Weights of a small GPT-style language model, trained from scratch on English Wikipedia.
Size: MLP 384 GELU, 3.36M parameters.
Each number is 500 + 50 x the weight over its row's rms, rounded and kept within 0 to 999. Layers, rows and columns count from 0. Numbers have three digits each. The size before them is the row's rms in percent of the matrix's.

# layer 3 attention value, 96x96, rms 0.133, rows 43-63, columns 0-95
075:460557531487532473488381596538586510467472522466494459469478556473537430542423539578537516567516481532514418476451479457487477525515430535444581541485500476462450548362478582494446524515557462426441511438544470471503500613506606502501530511562482516543533588569500487535442426591456491430
079:508515534478503560496565489452443442506536462518419477409481527476499501454499489630404479559600456537466492431483530463569576493478536515559516443526521458529482379439539528530567439460459456582501470541473487519555426508493513470484495491507507509580464556501436380473535488504588341552
081:427543495562429439537488456503470504514462615476438537438528544537430389462589473507523515526447362566591432564493541509413507501419503465572506523485504524521539501442463550489565523447476432486479495416596535460490423457519517533544519529519495467416480448448481483573460526564399502498
090:458447546477503556461486460540547508562585521579462498550558527488495541506419423484459456409431483503537407574515528520535494420539380527517532487377455488505501389495499486541480491435553540399526532482437491537507515457455499408398528504491524505490423383496558572461547493438547537492
082:422490538507477513595468510528513494516497442389523486528549577508528445531555433600545517479455495444434582455560453596639490580440478535532423544493518455470527567560495522424510459535512556537520467489519450424442468598458515494536471533471476425456513531553508529530535451532393565573
086:467380483487571487552552493580519535467417573447443521544500462492495426498466437493544498502456555471449355487622510516530472510531499549497521510466518349530502550503471422528397488551538480492438546508474428580542470463490517601423454505512469477475534442529526494590537498500537486412
077:521532513494478471511444525405443467508457484562546468453525468547513620408591602501498468524552431462473471468457500487506487446471514514507554506512604398516510430547466460562515466526589536447477643435536571502555464487498489480451549496603553442461429497529535521463487506428518395429
075:514484492520513485440482514605533542524520538532514447500502511472480545502437622463570569496549505442395412421500447590483577493596555523477478562466547500546487533518416451519534476461545578443454520527566504463586398449579484470450538552497500419527499533505567499402521451439575422511
086:504516471444556624439432431425484472540556421454585408594573445508566594447439469529476491461504522565476532555561538535491487452489470551504477514473483461480477489535496514592472539405523535456436450501536480521466500562457453447491500524486515542596512625523474561410596508482425497493
087:522492565456437504470509447467551463566504486475469510461555500544440500473524521537492434448535499526531597550579504541492468512589538568443467433528553503468407523557519546418524432448448550544429497477518545358515527414528475493596492430434430538388474488487469521496574450621448497553
077:518437603558520462476667549417519455461470460538489526452446537531397583368491545488605490480531504518488517601426489459468427449502470530510519472507547532539568414494496476498496524567474543520587457499493479444585568442495514565476493501576537536435548465456494439488490526447525503519
084:476452539480552452548448569452485450443552460469511517447466556453615342637557598405521487530496444469482462466502467473427528478569502565538514519524469432441483485509528508531467490503467545410423558584504554585482533573510448546568509544502451510462457444471521474521573489474521451519
087:461424430601510430574619559460497506444473525541435479510402457439451543433459589533561539466552537449541491479490491441452437427541496490490556448522538489436439532510423493493466478544474541461480501594437449474446534477480524504475553439550472502590526422450594457531479460504435420428
082:479562485535542514482526466554457489490540415514546449529491574363588508529558448587542449470470437541485487439605510412404509563480379535437517541532550489475518523460477404493555516570447459479557470456533478505574454509499513481511423560486458573499521587556485560491484555429510579467
093:533531527454458505430493578482495520474550527511448557529513505589525556454481444504564454448502585499531566431555466499555526586551461442520501526532444463506445529536566498460397429549539589457569456565420575490531542437551553554533565435507541547477508607502395523535446477539443560407
085:450497407520439503556475456403427480454552580435495518521453557436425499539496554472482586507441429496477508484509591590486500536454551587528540519482594482436477466457534532513601484557498489442517505553486581493452514554551495603489504493455521484594510550488515519410442559565381557522
079:528540552608503504556492442583448508500445531540538526483538458505372483535463407459562577535487606420494557540389553537510503424529461531612540549495411417509458417513445494546512527560534499465478495489426584554490587461488442483453476566503493512504509477475580458479489486489486500412
078:469495451603500490544598539426514505501471495449469478521506569519521558505528486601502506448451484580461500421403472478571516553529554465557528575490496463491606557600557520452503492500483497506535511570505474512578516520516433466509440512477366485483501517452469649405480476478389432525
078:542474595551523458562510551514447502486567502467542562476478608432475463519472499476467522508498561403436571446449572570539421551522530537496629508406430479469462477521584436512558487504503459440466568535465529500592527508518430480471428520543545494476457468484537432473508387429431583473
069:498480508385525528506523530487479480549514405421488499492466426483487477447484405510520555435449563560473442463564514539451527477414434636566442494424537512566455524593507360470414539522474517537478565521461521499578451420411579439513578546446506535460481515483493496467504459509511478482
083:518572517412457572497418426514522477367505510510481479453517525584512428469550494508565528542429454581468517498545523590491457492508543491553436572547477374529543501547455501517441549396500553447542585483460501505470524598444417514463560528417469514508470590516482474478558562481514488581
# layer 3 attention output (transposed), 96x96, rms 0.236, rows 43-63, columns 0-95
074:468487468515484521558502430413423501555531530474557470554492416551452477447576509413511498467454481492526581577556513591459534519476469446471432520567501520627580471478496521446477494538387389490532555538481447564546503386417462567460499457501550531480473497486453520390487525474565493556
075:519373528520557410522563577530505541457455488531443551425497531522462440485664491490546570514447436517490401483474465475536477487536470543506477508486590482490483492480540551565529482509440526421455365545487592409497472490444552519518494601461528429493442482504521593501489495513558537452
096:436433506444367410441441501507411521493511553390487473537496522435495455538445503451621531503557532518470547503473526489554523535530482445504448399520523479565589532587486463581487479533518521483495444478458412443424453536470472516432515432451507557537510512527564582507482435530531392448
077:593460457507466473522402446480490563440518532478607491631432470518487507430540485537479571475526561563538464533477544521540527577487602457420443487496497473506569430499620523529476555589494519494449435382536513514418511491538459511545458493544518541507568523452555531499501595549462445450
078:554534404525453493403510560486494536508528612472410541475556551585482415548459527464582573492506442506429513478512524501458587343538438527501444513582448490596496492545435489528466458519497495478458562469509470516441583439487509515560537520529524569574526487459426406499430496463520496495
089:538538521504480631563459521400500489491597563573513441544480495418521531560571566567496449509512508481500558539441460483531590453509467532524540480499451561421510453533419556514549509588546445472469527518447514495601534513553506495488452476544470564463468478468441505356466503510383491591
085:521546514475426486427551519581482470535435475508522456521448492541475517527498526550489413483441560414495500503530530430443543510544418459501525469531463536574507495414569499601492550452379435494550476485540519591429502545569470570546456504371497495516498598513468399584480508594552529547
087:520474525482559529588605516490485338430513533485449549545431490503529444477528427499366452521511556532507544491494611471458522529417497496489551471535538484517447442506563544537517429475461494475406501498489572520541538565478518489534531489509573489411424579429504416517556482409519494572
086:488571556489506467581524579525481591497474493541492573423406476489527495565579556499450499441531547470511420503432489509495497450600577483468512523490514556555498352430422520508481475592436417544531535486485430487517475500507509459438560577516482565383528449608498468446498511456489548512
080:528614476474559504509576547511497574461494473484569619456462462546613495573372531479431541546580488452402394530451520541513515480514516529555432569443426468572508541424424480556471490504473558547568495485520484503530544483484487483528510546505458496558472539558554506479404514408463515497
074:465599454487469477501458449568502466532609414523512456574474486519573508568573444434494531516516405459513534508469520496453505436466525552501511479496578543522369492430482485487450456387528574523528489504541481518401557519455483512445521460415514484521367503600512499468605563559488539500
082:525510487466474510546501431427471496493511483513582473562484387496468468463607495440452512580423529468415567522520522500483471464481364441360511495482510489429495425500470436510400507468607424532574464450557533486484518451546608542431485441465564442476476532515484468542520507555514468464
077:505461457452466475448471488458519420512515463528491473447522519505511458528560508548527547473369510524514531508562567516529461552461434468544432552505478452506507502634522557491483502380601431458554439449465529603497455490511515438555475544392528549496486418488456620572557512493456397445
085:555462521491516530455498535486564553579424530470488501458591478550460465485429476474559591525430482458520538520436387550622478486432417535477472489456474478462524508428536557468501562535499458470514495492395488516418512451445444504495522466566605502534501394581513535509516481558572497639
092:473445466600545526501527485494471452520373429510516445453452428453506543541431530533491465593599433515528498480481590459424495459570644467492521516450544571549535531468450515405552481469503520497471571553516505486479470508490437475518429524472471422424449490507593457509557472494473382551
089:508547576487489535428536549555545540504458558567499455476520495567518413449532460515659484484532495478504505555611451497446467486488460452570469442569500587515486567512554453436467435514543515488520499440512515467482528493451522471555540551506397564478471447568554482560412465601609590519
085:407462497441460514404527505428526499458533489514499414451421480464561511498566432486437501408523478555522473402531405522494382474455465535450466455491448591409539528474533509470551479485383479457489539476474446432437461509530428413446496473506527544442497493512469499499540569441507632526
091:508506532489429559560531450533482591534488566594504530530507491467557470427531504534491454562476508524489455488505486518461437532564517463484538549478455597516409595446440546381501532526545515576567513544532462617402555402435460515518540446472495425507459467424537506554421453582503426480
088:452498437477449511451474474460558537452441489598562470552517390512483564538501532482533396493494516452543569592535492503473501402508538460468466542490446520507515479383550449471468409534538470469525580572503567361449437517492553568497553454489544572532533520379533479455474561476463547499
082:540436504475498518493477458570527534479499489599573489455591476574490541601364572504437495533528515459489476472492425499558637487492485506426537512501467492511568546457460464526579481551386454548570439511492562624508473515520431481456555547469585487465532486445496530458591481449455503513
091:524471530429537552605607507489565493536473516576514529529466430501596581546476466464409578461535504450468507451550558408454493488528560533473548490551507531529563443528504504545529519577440463515420411533604567518518461448594515505503494538568620527501462529538548486544553488524540462405
# layer 3 attention query, 96x96, rms 0.114, rows 64-76, columns 0-95
100:484426435432450464509516542505552466459525583490566462477435531516523355540452498537534399559483437519585518481479479512498441519448544525516463510406551502493451528449440538448622493586503511508490526551476551563570501468485534562584501483505448588438482475494503494432429516493543506342
092:425570560588453525551349521371374538523493455487560539491503581473475516472464518515575541484517540506478446526532567498556533417577457498479536481511451467513467491518517423554450506405500500431470536448516520593489480529503529489493563525517477546528597489441538513640503485483486428469
077:588467460583534424482430518503464430506473418451526522530446416461492532544492490544394480548566525527463533501427537505497573521440409450446455545547474496476552464461560498499517515545501407481559534516531554520445438577484383560554500435485508497503497528466500533554603497539379624509
091:525490469508506406502464532505513426513483409526452457573498449488584445574473468469501528511531456510489559561447546573500439536529448543523498545598518573465514469504424470463506372546456449518602553537476546531417415486415416554566577432470546447549530472514468472585533555520410535494
099:465548512464489569539536520445463562461493627481459488493507421608421479477492469480608460550517552517503594534601506423502429471518602468498506509434453479546530506439478555539500556466473506473522488521589488520445608484454623454482445554545479523452491518504521601459488475584581467470
094:533535547475529395478433539531442396523554417443455532573519554457498459550512540506463517423465465503491537482390535461469554491487390362389511527623464498498504453574561560498476468474504473521497532479442470528629467464487401473509488509495507467542508479484533435497418519449453503463
096:473537651455574545512583531513516561511484456446444488535571488464525485455499531498503436538487499437514468483530529543447556503555522483543403499425478427402478586392534542539580464585555512583473471475600580507487508547490523510499550429483462456467494640511534482472496490492515448409
109:586585601424509506476519463493536466519441534510463519494544629465496489523477436488466470461466441468561503452510451538528519591501431470488491470588535549394489489387522429485563466570595504463442496460455546594539535480460481569518571469605454513464516568480447430425444528501504455461
092:481459506512521464504439477425582505466568540463528552457457609585489478506537479592489503655477447492552483529496539627487452438429478552516406500597499454527526488465518421453553537537456571526557531551554462537475549430520469486603555485408510476533470466558548482465469531465539539445
094:558444446480479477535507499587497412555453444532434473579426488431504519538525448507436491464475418516466560529465459480532559493487492503424559509583473501456562497467474572519446438576508489578577538588421501435423463557470388529491549378518397438522442505483476420453536548487491520509
085:476426423527501389468584520601600468499507489535476517524594449524504454596570438553449459572553525476512575557493471434489493506432524504488556483471525473466582478505450507539498430611482482591550491554525468465440395463463440518536502391480497515521482486475451441445584518506444572528
106:517449600533609494605511519487482509453476512523571522483453455455510522412481477463422472410554499501525534571562554510543465479542547576530589372482531509496461544485553547545449439449545544444378489479418576563534572501487492491446516529578492535425550493558455481464516484432557477440
083:552473432537472413486496499456537446510518620412383511531482520539478465490419429498546553464534428486459545548503535517444502536507475518534442446508504561577528603564427526477517540535468542497622446523552446490475533485468451558594555434519482453590489512406408561508504534562518447550
# layer 3 attention key, 96x96, rms 0.116, rows 64-76, columns 0-95
103:603439417566420446465560458568571501544426559479494554485508519509539559564384518549493521560510546507480450430412497541454487469466491503467477551483466559440487499536512479503525430476494438480444471585528497423363466494533462584425581491456578425571492517582524496444559531501513492466
091:452563602500504549492543488460493540430623457540489445554473501581501592444526486449565500415577467546529468513542480489489551511493560398489504428439461545527513580564516507486562602441456532502487501470515554518516437448534520566431431547478537509511465640510556539565449437555505424517
084:537455456451498434541461480577598455562469514497467621504466524444545432567488546579455539492444432416449490435526444493567466488502472640496493522509573533475511420539433550494539482529539455552548577547532478464569485540496475450581520473480395467541468464483509453513482498552442577610
095:606455477484441490530574515530508419543466524468468537508530532427521497546477519525543529554452517523440557358524493526479504503476484440558604525529501454436510495472478471548512505550530413514542576399567441524444515488552413503545570572457510537497554556508415530462482517549380404612
094:472520547499556558601606478494523569351514414569525441481487512521503529509573507518510433530578545582597445505412558516426506541496571537480493535502539519554545522520528528479471511501456499530561466507500613500553459459484518533543539453485590457466435569402491438604512510452546461539
090:541479439519556432510574425518506407510426495448489513586579508383476482452514488450520546392480497513590635551464476512480460526484426468521476544543529467527482459538422450520470519447551546493432425511516478480420456497497478615451527577412529442474606524457487540578515455527495484510
091:515498579522478514526610578507478595536557511478517453428554565441536461524547564552496471510432589572410568499481404515505504458579481570469541502510507464518402505411484487513497589574492490555543540506533470537552558520575492475507465397545504516592476474562447569450395456525554500482
110:540493428458482521538459481534545427611438551425484547412495497466569511490418505441517500478424496411477496445535392418589417513570527508518444500455446563459423465426507424462474475534545531539467547553510458535572419493475426546491514529498489517556561429495532520536406515436529422555
097:567440462542480536467541481565433496495516517560550544589502487575404461529572460460547423635492491496550466496416561492410515537405503416447522556461534502478412452429439610512552488593451506501498498552560455551530497496529428454536446485448469556502503515531534471452522460476416485434
089:552384449477467471499496506568624469511508509440554483535489536505499375563512511557522528527572437496425509510546401481527520527531529595539517568509561393512511463561507524493539465586537459539478574550481457507544481535522445498597457524513457438566564466478358485516471414518452465544
089:557507463490494443447448512548553436632419487493512553526498490387505459502542548497465486506389588478455515486451566531583420467429485536511477494607532442494475481442477381475507473536523448560530539517497493531490546526531407406537629516508524556488504445522509516465457497489461626521
116:417513513506589530508549503520499564438572493538514447415498433616421559471478539491529498598537461458546433527523506430512526450447494453487572455473478512545513448465575488543423445493514577441459448407490487495504493587504577558446386492512585555484472474525536479504500635520569552465
094:586488411448398406469488541541526426428528424456443584505616542497507478564480482522543467415440419562638496473419398541474493545514518490530459499519496460538522478583435490501511475511496564524484509572516455475480406495438463532465485478499557469430536496484433507552565434489486436500